{"d_model": 640, "extras": ["local attention windows", "paired heads", "exclusive self-attention", "normalized values", "value residuals", "hashed n-gram embeddings", "capped logits"], "lr_head": 0.00799}
Each number is 128 + 24 x the weight over its row's rms, rounded and kept within 0 to 255. Layers, rows and columns count from 0. Numbers have three digits each. The size before them is the row's rms in percent of the matrix's.

# layer 5 attention query, 640x640, rms 0.0499, rows 326-381,390-445,454-509,518-573,582-636, columns 280-319
094:149161151109127142097088135125122119157106117165110118143093111123107178147094139133129134149120146135148124095177119135
098:100137166164123135129150098146163140114159146104149112133104112131109163155129142119129134074140139137164115126115148134
099:147164143134172127123122127138115094169160134169150122124089105146132117159121134119132120171150164161129121155155148120
100:155161124105130150137106177137140127128168135118150143153128064126091148126100125117139124104128146155124092165096130079
096:168107124148103172129128136099145107126092113141143160110155180157132132132096131155109089156141146168162149129126148097
102:120181124146105097135116142114110117121117135167163097155140144094113139172127151143145172165182131155073107151112123128
101:124105129118134131132091134141115163126164110096111117119117139091110146145121097123138115118125161093173122141143140137
102:144046172148174140114089143152123148153140126097170118109123145149152095125125113131110123164122151129116102155110105164
099:122103140122145131159126128125153119100174122158133145096142138142117098139119077133120136111145095141109162175129119086
099:185163084126132150102139114099139135146101114110085129141128159133066152079128148140121128142141090112141144148086114101
109:123083156184165150169160144123114109128144087105098101140119123114150090104122114118107177111174160127125120170103132143
101:141148130074131118115150101128137126130076124146154144119129099117139147170105155121144155132152149113113119140104182071
098:147136148125098144129096127104153113166159168149148105186128134097147082140104114132117137116138128081138174150115128212
095:146141097101145144101167195116138117111129113108125115103137145102079119149102096134131168078131154103143123095120100143
103:128134104158090122165131177107147132161113118084149127138123143085143086122123122098124151176154145129151163194101101140
089:174128094108134104117091120144135160089139143114154140112131152150117174155126117137119118104124131115132104133134145090
108:126043094119140141118143139083119085099086125139155127117101150130094161130108170129119152152151111110092125133107078053
102:117157075115130141111141100156102141136124142099136139126126134161153145115139141133098124083120125160153141133151132203
101:138120098112157139131092120080134118145112127165175143118133097100133135109135098156090148133098136136108129146082140095
100:086150118143132135168130086106092148176131143119115100166166097110121116123128144142135119143109115092162139145113116116
108:147119131154129122148114137085115120145138102107135120103168106131130088156105116128159114184107081118079117155137114070
102:114138134138136165137106156153157148116120102140177126116138132158136135120133124130139119097107139146120133082111114113
108:113090129161144154126131181153091098093176085081099105149100136138123123128137106114151124108111136087085130127151122109
108:107100121160123151159127107078140126148126106145124125127096110184136122154153125163104078121132140102096112135118110094
101:146159083098125094119142091104144137139156106098139151101142097111116127101139134072127121156146130127144111153114092133
099:118159131127131110131145158140103130156138125119147123148157094119135121105095147136143162105088119151113125064145130111
109:127167139087131106146154084085096110127123140141090141145155118115094145127152122147115123110148156133159163155164094177
097:134130132108119114128140095114146139144151130134150134130105110121107140163156151097120128117110118179097093135118111117
109:119155170121116158096132105123091132115129092135102111139138093101127146096127148140099104181116084107149148126156140146
099:135180122159092139152128102091156144133153168134111125087131105163116138114134110127146134119108103139122112098126135090
097:134124107141162154159115103116137138129143108148101113083130138163122118090164095119103167152072119166125117104132132146
108:091138141087140117116096138163104121143130165112080138084165143138142126140129187133081135127127143145105150109162126127
100:101117092113089136147147119111091142128118152119144168101134122123184145157119087161162102120091152105115120107140119159
100:114104165145145126138115116096093159179103138166132115108088161064153117137101147113142109145078149122181128115108112130
104:112104096114130118095127157117156117158139151101093119143165087104164164136154125121101144174146139142148127133120134149
103:137113139131117147115127147139149145143113154136086131154103092108145115081129122157120124116122101137157115144079132096
101:158095115156119143109150131143117121149094137104059117108131134101090132138120122118114110112149141089141085105137134199
100:163118128133125106133131110080135111103109139130093098118144132135074143096150128128116097204167148128141147112131104133
102:084114117122167093106115106098102136096134146133138139128120158082126158110149100125160133121150137135125138112134143137
102:116163127133123156166116152111107129112123148099111123159138122158108135106127117082089093088147134085157109118125162123
098:080137104102135113117142135103119116134098115092115139137130163113071101137112149119169123114150138142132103087144159098
100:184122173118105085117132125099123110093156145147065100110128165130162150136144133082136112087104162147117146080121106151
102:080141139112139120105132107055155124121123119140110125164138116156172127118118121150079097163120112128144167160129131138
100:154134103135085112137116121102106152108114128130154139167146116166107123190126106110170116141142137128108156108114112141
099:160155116133107104176103119175120156155074138153094135122125144162136136135147097140119098110108135162148141149120109118
096:124115116148138092082117126191092104176136113141109117129162103140126148132140115112125154109087113094112107185128107156
101:156071111159146134128128164144111113121123184140166129125140109084106116140128136102128102136133132108136117129097140165
100:127104105094133140142132099126115125095161130108166140131146089179112134055128159153127137185119138089092140085111171099
099:079134144135130142118147113117103131107166105114149121151112143160114125153145136128152113125108157148089157159129114105
102:113151116108132105107166120140104154102076127157136147098149115129148146151157121120151152069105108128101160093161096106
100:132164137102105143134140159174116112080124134104089098095108092146131102140110156124102147134141101117146136125151163096
104:125151179152120170164103107147151149103193171117216107160097128144168165161113129105089073138160158124133165110162163149
099:139113146094128126075102163146157139182120181144113190107116145124137153145118124091132150084116126096074123140098098142
104:129141126091133135144106082102110130096129121149127095139082154145182120127102125123123129141140156147146167105104108189
098:089091097123169130165149150101111130094080154165110146163109159098133123171159159166161140110154108117106089152118127088
102:157134131135136125171142153141150159103113129155133113123119139159156160128121127110149146151142143108130121128156120100
097:148159129131138157109088140113137124159124133108117109161155107147117074121110079117157084113136120172181136164110132190
096:120131162140170149112141151161133110145119133131068120132106156127151151123140119114110101131116129125147133132166121146
093:114122142108126104095169120140158060094112136151158138127113108133091148125095118104126114117103196123119141121115107140
103:109183173129081126079147147118157100134104128123124115144135122147169098143103117111101085076161128126122104138163125106
101:122151097127163146135132082139157118149114109091106103091134132156095142159101109107136086121104100125124093132132136120
107:119176103117118121137141142149109148142118129130100090126143128136142125138098114136152145156153122086125167093081096160
096:132066118159159161121160118163181131114136107099133086166154127133134135143178114141150164142095112141110099123137141086
102:107065132131127138118112165119122142128132108110118137159116131139105128125144152090118156129147100115087133148157132102
099:100156093133126129063088086141135099111144145127114171127123140134131126108144127145169182137115137125160091135147103109
100:138122138111146118104148104131102097098094095113120089148152155125154121174122163130151137114162137126125141156090117058
076:147168176079142135113103128133140149170120119138162127120090112149121100130135125144123118159113137143172115055148128162
076:136098106106155144167131145148118139099165128125105115096132136105115094182128097122151122159135134101128112157137112080
082:128125127157108152144116091115186134144118140120145140139096123130152146142113113165103139103154118167128133118094156151
093:145161107125143098192128088101160100120158140144127166125122124106111164088176117162113121090117147111152110106123121122
118:115121127107140120127104139155120145122106098149129134099126114143151033067142168126111144136141116129152129160117118249
099:147120135107137112088142126108112142122157143095112114157139133126113162134112117210138121158137117123152151104133161061
102:122115117094156123099182085146147144100118156078126120122118137138116174170136122136145160139128137079126122130145122097
102:114132133116112108173130109074102117091108149148131120137149141119135097124117117165090142118137155181111132142093119116
109:143126122161120174152131139121088138137125143130141115086156120130144126147111143130148116123106112163125119160114168105
099:111085133163171151165144164128121148159122111108178110146132105143087085089148147154101124147106124154160126152131143161
103:137142182131144164135084128131131150122145136135156130099106133139134112105125143148115156117102134105142094084134084115
094:100134106127117146179128098137111146129140175159087136121135149132172148163116148130085139079137144123138126086074145110
097:142147113128158096116124115086122079114105125112079132078122141135141134090147117098107131146160124127140114104152139150
109:107146128159126118154126148165126168103153130137092124122139152134126165136112114124108169127135078140106122123120135076
103:141149150113065103117131135141155121141167118148154110132126136123113123111154155104128132127091133131118123139120120112
098:137114129148135100114148107130155149092127139111099182115179089155134127139124095103115188076109133124137116164126176125
102:135138116117154152174128101114133156113132149097120124077133084110076181141132160139141154119129122119092142176117142097
100:121162098081120109178119146151124090135116086124112142132114143176140136126125125125152131105180134142126101119118104090
097:096117132161142139157154115138091164148147112118128125145121090153157121108121096094135091112086105151087057085080159122
108:112138106128138114119091131141121149129124110129137110117148133139090144103139098126156105103084090154131137127124126121
102:145142089129131157138160103113119128124124149141124141112130164131124169133116095154119122108114117157095160102131132098
102:104119100098123136117119127144116162136123105121191110099148164184139177128143145180134180108128126125080086135101160112
098:151173121190120145138154130152152158139129115121141135131105145096181163173098155111123067172114164136093133118150116133
109:151151140149134120101129158100136116110165180152125117134105164164129121134109149145138099135120147126132122128117107148
104:084102137110103136117124147146128121099167118135137110118126192107119139129142155154108127121101118144128113157114103154
098:097159152166130163130101107121149164145119165131120148117095120148153130101146112087132108099163128170104124112135129169
103:108169110180160092074146138141105146132129092111153125084125152112135161112120139081085134089159103076123096120121139157
099:137166119093150119107172131151124095104150133097126142102169149080119137131121138119120131128145130144114129153111143092
101:136128132137095099135098112185111126139143125089165165103119106116146125120141166130115117118106135121132136142140153165
105:146122172112126134164156132088104137122101133153141105103112147169066104122114142122094087128112123126106111129138159176
094:155139116116170110139141128115153147128140092164159128169104077125149130133123140116083105134165108138144148114134121165
105:101108144143119141168091128121129127139113175115117144157129133112159107107139118165147141097115150158180119123122162173
091:110168144130078090138124167133097151162112138107127145131122142143091113126109117131141161093124099108128158133119109173
099:126103150167166109172128137152114093184150103152089120140169131186124154138105114107111130115148106165101157096151147117
099:149120119130129128112114122102176111119136108143135101118137120112118095120135109157127128137119165162114141136137095117
100:141142118093159086163089116116152147148156121117097132118088105164096145102118103107164126113130131164123098135126113157
105:158100139143132121117130127106106120101110144165128089152143123116109173166125113117142100120101141147152142138138124097
094:091156093131116086134131145088160151107119167143136133150137137154144073110169112127122150118112120135153104154087123138
104:129160169174145121116092096133093082137132113110111175119162092084125107106139139077139138107107151111163132081138131137
103:074152142124132155131131167110111149117139147124091085148100163182142140071145161094138096169153096099144110106106132141
107:128123106158108101104119138154122122106094145129146144124096100095139137129118111077125178115153116111121104134153144203
104:144124092123149142102117134144115127163114120105128107163154113119133115101125129142154166149106123125140155142129150114
103:127105104106175097128107111093150151139113117125155070101181147130160110089104161136111135121141116102157159145141134145
095:122153118132122122075089120152131111139139112104150093131106166101101117111116137138121129126127156118104116162147120174
100:153067133178138140136096159149136165148139132151094126120108143139146146136096102154147085113100140168123120161112106089
105:148104124072128104133149130148106159107110153156120141134140104156109136101100101101166122151135156130148147178117137138
100:138149115114138168152109079135133113122160129147147092151112176110137149159098128089102089099095118136102115147113131132
104:097127165124087162117099057116140158095141149086114102146138113176134141107106104123129100145150165121112101121125164154
100:096159105149099112140154139121166143139175120122153083102115121130141120136154135115107105100188115165137091139112166119
108:132091089131124134133110166167097145112136129112118124097109125076139147127092140139167175126135135133084118099109135108
099:145141095188156143147141162138131089111131149152155141113149152103109118157140103153121138095109151125150122191093175111
097:141131137159101097097130133125167145166071127084103122115154108145095144121101126149109135093173089116140123114160167112
103:101168123130116130123135086127102099171107122108159147137125085159119179142140139129099126168142113099153106090100075109
099:082133172155115150098163145147099155138137100107169142152160134083113149105120139123137100148112121102129128153117133150
097:100121115089091139077106189117106124106107149096143143115140137124085138152161085134121097095151146148147106177134100090
107:165136131103120106094065152134085090088147094158087151116070141130177161133144173119101130098126133140151105135146190091
115:156164149118131158139168098080140117119087101124112183124138130100155117140138167148134103158133168146120119092124128122
116:116110122134092149090083120133051156131176141159133092126154118129102103147102116170136095122150128108134155149099148155
093:118159188119059117164117119099127141119132113164181131142134090128165141130105110177111114127114123122141130098078154143
105:145121106118190126141147143181142099130134117072119151096121170092100100138092144155125145151167178094135130147190129119
104:115113126129136136156152174161109083143098090141123126121160111100136093097100156100144084168114096116113090179093114170
100:121192106082132091111137150144129114138139144098137119113113124153104146135155139134138097115110112152139097132103129076
108:164131146135134106134123116097120125131123090145122196097127122135082160100130148165097162124157146112105129118150130102
098:163151156124139116145166120124134121115102146155145173136144162117156172088112184120121102086111107146160147082138130145
098:128123125144105085150187076172131164128219128138171090143136122125125055137130127120125158147133128114116143137153162125
101:085171137121113160148109141161143124128148114111159122109149122130157101136097121158120110127126141118128114118150098133
103:127147156113165103080108153072123110176079142137082128122119136145108111114129138149129142103087125119120148069144099141
105:100142141097157107095145121115102115098173146168124102137141118137156133143161117184110123107140148098151150102130125135
101:134122152156123139111134131123074151175160137125135151093128124147103149128085146146115173121101154126115117175141137089
098:121095109145132139150152139116123149108154129121104137128079128097150144103102146110167111161121120128125106104103131129
100:145094120117144115132190124078137131149103118120127126149121094087150158151151103102128117095100135117153147107130104141
097:099141103093096104091126140134103117142145104099119093158133128124145163124103129123081131107148105122125113160140132074
097:111121114130150133168087143135162084117123124131099091114139118088109120147135132148111103145151128157111120075121125109
101:110094104090158153110145087119107131154134107137148129138138153134138131155157142144152123150129081162132103121103143118
109:162112113140089138135135054123175154117163175159138088125119108139135135172119097122096156115133101113131138073110155186
100:145132136101137164093118145148119100134137111111121145107137110145147093100108114146183101135124140158122119108128109076
101:094132138111130121130167091105129111127101118085122082112125127118127115136131117131140166133106130146160131136155154152
099:094131149117148109120130132134153196127132147122086138162137158166109120112099158123095140125142111136153142150135109100
102:141172125156143122132135131113133158137132084110169136127095173171138160167107128152116130143120083112127101153151120138
100:112104101152151164130097141084145157151110078113142134152112164134121136135109121116143187211135117096113173133132154097
103:160115111138139083141122118120072081116126150135143162100175130169122161107108129126170107155146107111139130151146135133
102:159124120112124169148140137130101135136148171147144172179137102135136122139108142156117109133125104124119133167134183101
100:132115120128142157061138146152120113115139138154097140138089156136075140134132101109140180103183151111090141116125115110
097:197099104101113140138144138128127139167123144178138127131132136154118075123148110130092131118163134128126125093159100131
096:125164105162151130136122077087130179103137109138119103131108135126134116166135142111081126074137128119142150099133128186
101:127146138094126129146123117140123157150134107123142167131080119133150137098102149150105130087097138039067119128155137092
098:123153081147145155134144127137153134120134146141110146155107174135107145138092129154085135120105116138101171138125122098
098:127146130092128136096154105106154098106117127127107132143127110133131158134118091183117118139090127155148128116119105146
107:123087158155113136184152107097135127124131119128128140140115158144130118113165122113146164149163122128134120083128162147
100:104164107114110124132123124148142106102145118152138097123129130124117148139075135114123123123156091087130144097124152133
100:132139094112143126146108122144133138120091098132130131140129164130129076143123130107148118160137148158109112149130115130
100:197128118107127126125111110174175121135114123130148141136086133159119135094119160115117123101133125144097124152108132168
105:143107081115112156136172135127124108142106139158109186143109122091121110150125163127075097136101092156177146117144125101
098:176137075106087114168123175089149126116137131126149111137129144137114109155101133132082128123144165161138096167111130088
102:083112109114171089146081142135130136114132124108156160112157122160059103111185141079161155153137166147110143136146148124
100:115120115121132184111105111146123108150125114127136136111118132148120155136109138125128137181117098122096103121115113139
098:081119118116143137128103107148144090142125116074146159078122132123132152097147154163141136131103129134122137138137119092
102:148129109106128133134157136097139116134161107136129160147138137141141101146094115139126135150147103115126167106112149113
097:139119149133137123120128129124090169129122110141113147100135131133154103122121117131174128133126115155161153123146142161
097:141125127138147118132160098070127130142107125124097107133155176150176143149124115110104124162115129139117139135143094194
094:136125143097107149154171127118123135098136154146114126156131133159122159144114144153119108159115118130135109130128110105
101:145109131126122102102133128166163132124112139144145094149123097176158088166111174138120094143175136103144160152183117129
099:090107117147156148181139108097139088134128130141118120158108139118160125100104095114095095100088153138155130122160114142
095:188108099105167127101115115141115124138131113136119178111123148134116126116115126156154110119126110125102107117093133118
096:107164106136100121132107162135066120125150133123159077158107121141143147124111161122134154133136156125137168170132117162
100:089135138124094117120141100129139139140132119123124114131085083146149140126097107154128160060151101167150112143127140127
096:083121111139154150100093172120136127148110112114104079134137144145131196125118122140125173097138119111191141154176139100
098:084115123117120089072127126138146136157106119114134087098106148108097161152122132167126150132151150157124125138097129153
101:103088153123128147137103121122128137146123096160099142114146141112126143111124105164142132124072095095174110154146155145
094:111111101156119155146104121155113133116135112151146162135163079159085130108146090118178135086093130102137093111162157105
100:088144083128122125096143152171122130086143090102085147128148166172127140115110124142118160147140085143142130143129137115
097:091162123123103128180147172154140152137111119147099104117103166128151091111108117055146142115121137115106102121100155141
114:111157143104157118124118142109099167180106111103167159144130118135125175100120163150122118207129139142154117110110118177
113:129135108127136170175133149148132133094106144145068089110109132142146108163149124136153137140137157150159140192154124100
115:152097116168123146107138074080165111129158129139154130122146114139140169126118105178111111119120164107119127084103102158
106:095114134123125115105136109095133117140106182130124161148126162102099155122130148122092135109118130161145110162160114159
104:150130111134133154165122150115136109147116114105139082116131097085155101107121113070126110169102104107109100148093133171
091:177126118079112097119166152158122091095104101120127127120134119135138128175123122127114131130175145145158148108126118116
095:140120140154152115112139125122119125163124122128170135093100133108160157122117154116139119129129112124111122124130093124
094:117175165109122092122109102135117140120165129096105122117114132136158090100134100120124147150125134168082118110147109155
099:150093133155137149119127106166118131134135142142145098167140142112130103112093134139096150100104135131117202167161145126
097:078119133132162105114146164131141098157132116077139115111142129102159129139142149136161111139102096100133105127091153131
099:094119148187101146083167136153176127125136132107129094096133122134105111121153169139146094148136133128138077120124150142
104:093139157149112134147120138133116093111104089097150125126107118184139185117128128087119143118130123132101085084181144103
099:119137103122142126079132070115112114134134086132114090157149139149124099132161153081128170102133143127130108105153139167
091:094124157134131111104111133135103145152150169124084141143146136117122106139147152102130119092103132097138073167128114076
098:145161120127128108128113111168134150107172136124128135190151131139123123169116126127123131137096167116170092097132116182
102:112137117135118163156122139138172123121156091132151101162142161098104086146161132127133090092100140119128136139155131126
101:112123130140136126112158138125150145157134100115134173122113125118169135122138103146128110164167117115126163159173139124
092:128191129123140119172160100129091133135128163088112107123125100126127167136111186121123157108093117121113119119124110103
100:113176158111096106150111140113115148115154134097162149156146145117114142160105199195122144115123142096109137112108116161
093:145138091126117120155134130139140106097146143136133137117141155086079166116120175145141162095093103156129109101129087095
094:141145141129097139125144073123093138117115121118094144187140143164141178110127131107116149123128117185144119134151160156
092:134126147113117134178131123131117123121098117144069122133070128154157069125132133110123123109087121132100122187135122133
098:136076093130103131127154138127160144187164133126134110141159124143156158140138110119111134160102086093106156135114126128
094:102157157164126108096091162138159122092114129100156115126113137121186104129115156157139119164168167110106140122122090199
096:125133123116116128155108099115162138132132138088086122104134142082108130132129111136126099107105096155114106105152118122
095:156131121109123122108065046132162158078107147149156162124141103124151121135126109124104097113130126145095116155116102129
102:148110135118137135084096139129158131135097143097071125102117152162132104103163140103095188102108116089122157128148169126
097:138128093101107138135126155167120091106135169113152135139116121123078133147142118083142091103140117134072147170105122096
098:151136125104124136103085138155103158114166120104134110116130123114139142104125152137125152122115107164134111152150121173
094:073102109155114125129143120117084131116104132138128111124100152164092128117124106089161138146122122168120170142155106110
098:142100101131136136123117088139117131099162147144180093126123112148133089128150111098125103113149152155155152145140130147
099:091102129103132119093113092116134149152114117153124140086128153107177113100131129132132113105107146133132087070099113121
098:116133166069086137110122097110176132113099118121143096146142122121113123173126113115130147101135120124131163166158165155
097:155158120105119102136168122146160130098132152137124101138124171126125104170116115132154125100112160185106155141075095116
098:137156099109169124101104116124155155172185134139079101128152125160127120121164123155157099138092155138159144126137143087
096:106101132103157097113135143112129120187163152118132088124134161113118147169126074107110140130117139107131107173118150128
096:142113134170125148104113093118150120087130147127101140155141153160108128140152136150135107149114165105132154120105140101
094:139125155101175099116156129098155114099147083147149161155130106128097118108136125151103124195122133122107122112151080094
096:133116135101120153144130093127110113135175120104138107093082131122127107136119140114143132120154088099116099120128107099
096:117151080109146135132142126132077161126157146141133055118064146138106108134084159124162070129129136111147126107089120152
090:149117122102108132177114125140154130142146138135156071135101170133084181188113095120147137159154123082119072110142116154
096:093139121125131116134110126128079126160114117130134123099164110084157154119171140126166135143142124189108099101164112104
096:134088140121136136124135111097091120142124122117103102121123152115105092136125133112160126142120112092115131111113075176
095:166092133145119093123094149090160111109147168116170108094109147141128111109159107145129136181102131101147115101094087146
099:129090124099157164118098169115122147117193138116135096106119116124162114129115127184113102129150113082129132114104123096
096:111153134096159129097153118128109102114144107136140117139115112128123190144122162127143125127131165124131132144098087161
096:146147126133135159176171150108134147175108135178174152122136138094153103129099084071127103072129106128128181144079121144
104:115127118150150114159137137146132109142140122098140135144130152181153111092137097184099102082077123103080137161115127148
098:113119111114080104141134086113152148120079143098143123125105127105109094129128140114132106144139142106135124145097125155
108:120118119159158129128163101125129114153134112162116103117093136115149117107145181085153151057134142147147108103167145149
097:142124127114118115115126099134143104146132135137087129162148158184107161084162070100136135122135153145124129106128086133
102:142115197139129112167134161047101145185100110139135107133106137104180116137112120138115057118147147153117108114132104123
101:126122128130132145154146123161163090150164105123168114116152089157152108124137137093151094167130097123097107120134147126
098:117108123102197113147152114124091121161128105156115175072134124114097117143159123135164085145107110108169151115116184095
105:082125112126122155096117137144124122139110119095140105153100133115158128148116147171143100134167108115122096149148087127
101:152116147137090131142088155110120120097139136091148138126147137127097193147153132176109108074103107194102106136094115144
081:128159167100143089116154136113140112159118142115115180164147152102123149120122115139129174177138093125149152103143130133
089:152084093119124098134152146166073104099124111108093121110143103088167119111117143118147161112103171137122111149097153099
095:135146161146119133115156074114163168125161150174125107124131114122166166128148122136103125070118133135146117058069115109
099:092167135131120114148149144134113138126115118133137158131130131122139135134091136120118137149129139085124160172099156132
105:098122135131149137135110170164110150123142099110129140137141137136159080127146153107127163172154128132138105151129107163
095:143143143106130116102103126169087130124126108110118128110103153168142146165140132145131140121130127152125131148132137107
097:172094170132159128168189083096101105137137108137130071169111131128139127153147100106141132146098115115130119095157116116
107:132099127181106111104119067084097152138173120138117137134150149111164136125131091121117155158105173143120158101117152201
097:120125150096135088117163155129090136137085091126123170158143157117146095141160126107168133192160106114149098111128107083
101:119167167141150146078096115112102138116112130127127122105142100093099108128149111150149098138118099148124154122116113097
105:101116118116121113099116115117119126133108107132120122145131113159120129113156150151151170176132139100146135131147130106
098:132145108123157139165146126128110137111147131177136156150124126133116090151120147175102144088076156119119126080120135156
105:177101124105188125160099128140071140161114157108119113134129090123142133116094172089146121133129094057140173120171116123
112:135146089090170151148166121117125089096113100134112150116104131176117101142132119131125108125151101196128135169084131130
106:080169098151144132123111119114120106111118071141161143153139096119107109160145151110125121135102088067129107132096134120
099:083125093131161073129131116127162129120141146154153109147096156101130114149106151120145175154082159143123093124114162107
103:129118123130136131096138125157148129131082157111104143148123122114121144109129145152160160121147116094148137166098132130
108:093115094156120135155126111130192076148128145099140125127123137131176115108101118091157096129089116102084102131123167167
104:107145142144146124129151152127146119124102148100104094118155084113140141093107108116181103117128123089152072120130115160
104:105134111122122094108119173114116113119101163153124116143170094166109085107119145121135158114132093142137095168152126091
104:106149080126121142111160120113117141110149125114149133140124127169131129129139108142162174133128115174110139067126142083
105:123137153128154140218119118150133109122135143133157098087141135096140127134092159136124138089119115151093130124115138129
106:120101166143130118100110160151118157087172113116092163148113151115131119138124129129138127107100131142102103134159121115
102:117108121122175107121125150106124118168170148148124153124106135107165141160166149179119154164116121138173156123088159100
102:106079142123148167148131133110095143183103166135135117161145121103147141135173133116098135124127187125104135136114115202
095:147141123123100135111156115173155127131142148129164126172149122145077176174148080152102116117142133129129112139158130123
103:129129104123092136092086097126108140099083088144085102130103131097142108156120160107070124109132119139108133119108121131
106:160141096112093151137123145125097150150171129176179139143110132105110134134149118155128109095144156153082142162107152096
110:138122155125134131113117138095120123092149100106144161146137135145128092101102154132125123087121102138118137144106132142
112:135097168185144131136124096094140103125173112120128121143105140166112103134156149150073074148136133122107131123155143156
104:149200118147119083174123103155114137131127149151148084143093127115153144139106131157120114167123142115114119092092102187
100:135094121108102168071128109127091137102116123104150144107104122100154173157116127101132116129096110128142150105148154141
097:106136125178177124126148134170098117181134131123162127155123153137100114137151129086150161141122115140107127173146114152
101:146152132065113130143144153143102149118122095161095108120115140112134144136109138123194102149120104080154131122112071082
106:156127129097187115130151161094131108107149116115122157106129108111138073116159106105157103164156132144135120177136123091
107:122125083097127132182150114157154144124128108144180121146117140142099150172141108101125131167130119106114126130120140079
108:161112134134119103161148137098151094125121143120135157117116113143147127106134170130116085112117094083157142128162109135
099:080164139106132133118144171147151152129120108151191127180123133114111080120163101160094129126160146119130149149101179164
110:133081136134100132177163102151137147111117140132136111167124099115154142130157113119156103123170118160114124119117102158
101:140117170141127128127105100120143116156138122106111137123079138159139116118116076126148175164115144148136129129124129099
104:117138154136097122127146135118130138145137100127098122173120111169079110110107169108125129093117096139145113173141090119
101:138085144132093159137122144079120148131086111115107109137173137102098112114110117140152144081125097177121101105128127123
106:116150141113116129136094128126202131111116157131101152096148093108084144136145110157132143146145113107173095158152133150
105:126140141150146163108151120159137115098142123134127142136152136137085130117131129138096121134153161079095115130110066132
103:141153150126127111088139188097086120094135167130076110122138152116114124104133135166122134136125183105157140137138143088
# layer 5 attention key, 128x640, rms 0.0465, rows 70-124, columns 280-319
118:134165109141152117088141092160119153122123125117145113136123096145070172133123138159146125144076128105101112129160122076
109:099124117132099109112156178132128132116124091113164131147154127124157123121143120113184109159145118142120150139127114163
107:144141116115153142114135159123149130131123145122108131084137138089137111126104160133155153109156174058078130105088134114
101:128063112128113147110095125108132138147135123140109138114191136075130105132119107121129139110157138148119140104144091113
107:123114134129118157130148179090089165122139105148155131145101089115111122161142163110150130114149115159119198141095142156
112:137132171140130134128146145116137103102122099103141121176107127138118149101131139134083155134093153126105132132150133140
105:170184133117131117133131145113139154129154167127149209113123173133122154145126115140142112120087141149128141118119133138
108:104109084107143129179128140161149106106108115079149130115132133116092077135146117149107088170130119104130106134125136126
110:135094084129152125129125118103102125120125148121154130145157096140129150133142103124140121108162155154171139123155127136
105:123126104122076134097123135099113163098128127124129090164101151169124159123118095121106083163130141150134077177115097109
083:111136101117142162050141145158170145139102129120125132147131067136116180116130138098169091138113123126175157087121161073
085:130123153109108124154142146099128131183166153113151117141136117140097132130126143152138166152143119083127110139132192117
103:142149157131116126112113120189139109134106151120139147115124140121152128147120150108109119161112166150158115168105128199
091:109145159162190110159135159118112113106149106152131163160125133113150092166085116115148126138106124110138091148108118133
121:099133151125131148133106145138151140114068156113115167078135125107193157127152125095119142141088153138130135122143133212
121:180144076095146100112131098145126127138150126096166148138128093129104121134155093157154158101146121141130137151109143097
107:145133096109153089155113143137131134090134124156121139098136153154095121108110103149144184144161121104105129108160123128
095:135141125109147146126127130111122125132121179134095140109123102132155134130117154150131136096113116140138128095146140151
105:128133178155143138113120090115123093119133115129160108094175124135105163135140109129159126148129148086115107151173100116
102:088124122161099146164110150141137123155150138159123130091149132167157159134115124147146123118120142114132149095064138070
103:101150085106144107080145122124130153137163167144081122102175111107172124078120117138105148141098105135117121149087132120
098:123134152120120136120084154125136159115122126150132146104121137145133103107120092120097131117128142169138150139121093104
107:138150134119129132125142150142156099082079076128124087115136107121117139139093112108157117087168107122111136136116141119
100:152129142132120147098175092122166136131123156110112160117079160134112132096145131116124111161151111163112106118123174140
100:110140115118154126142112130101101121128146146099097120100130138119117158140092115101173103132103147145077138138115124170
104:123121134123115141136127155104134119125121140149107101138103113132123160085114148157100136142093146102117158157171091112
104:174138115113184166157153122111154136087099080141132128134109110111096141140130129119133129093152169115124143114209124133
104:095142151154116163143151155065134125155125163129165151142069115099136117195129143108082115122111122160132147141145145100
101:124133136111114117133121079093186126168132145089092085116141114157162120168159150093084131118110106119129132142114117160
105:133188133138100094136145092165137140171148090135125125136082128140141170126145112091126147146153114133141127168160110148
105:117142133152134152144092147150104130109088113119147117098135146098076097135150122129111112140133106084145139114111094131
107:148123155158122127128096079112124130155110133135116093121130136121137127082125171143137095113154146092116137094124119125
101:142132120129131146144096116118106101097077117149146171136130104134103130109099124159149120094084135104121099102161153135
099:188114115100077120162124113139123136148129138124089187134143166106129116138103163126123153107060133109122132105121120112
101:173127140150149120092150129112164158147131082092165122134157127115162123142132114084156087115125136152117089126114149149
101:112140100135084147118102110156124096130126101138128127144146133178141119140146120170127140125181162132120115096134172133
100:108130117125131119135109142136166136165123125135135181171126158112150129125123132166135143111133145099099077147114138125
103:142175091098122135190129112139136112131152131143114086154183150133084149096163100134151128141164140108160137132118142159
106:080139141105202096132171093078138082132197129169119149133094099147123103143150144135136142112160161101087156153134106133
106:143148094146155117149149126110080121152146137111141149133144136125139106085130084135127137126116114113207112130143088136
101:138053120104139160132087174123134106098093123110138117150093121111095106116119105140123197106108179148113149154173140096
110:098169167160133139120104144117097133121164139139143120103104098087123112134151120139084145135127125147132123127100114136
104:129098115095117132138146135132121136137102108157148116106136137147117115162078099112129127111124102146123103139116127157
097:078132164125103137083139131132197170131102115154123139148126082145129150130138120164122134119196114087143124126112140117
102:167129099120086106096108119124139141141110142169121122097120169123127171149135132108133128122069165153129139121141144167
101:149111139127147134141105137161146110094154135120104120109190096099123127096143123101132109091088114139088111082120123153
100:166104116175113111139120188085137162110141143171134091149143154082087077130083122174087150109109087127118123082104135073
110:121145125138083107173135124120168085106170121093078134144089109141119110133134111149100100125138169111096122144129152125
106:080180086157164091130110109131102138103120118121143130166163145109146110116127133151114114126133091139134133131151152071
109:089116118185109164105161130153192105094096160104129152111157091153107105146108122093134126116130110099115089111146142140
104:110160109107139107133108101148130146111162115142109129107122143123114142136141092159154146115154155124115151125098120133
104:181153143140127112138109130161152143089123100163118078079114131182127151075096134116117126149100132123130126104182126130
107:150134169125143156122167124108149171141144141137146117079114100145114117111109113090179118134129149131098170158107162134
108:088131111101144148143118161116165139161138115091121101139116109124162074093134139165103120088139121167107149114142128143
104:113111171136145150136162130140129142150121121145132136163107171139079136148127151114119135100153143122136143118124140131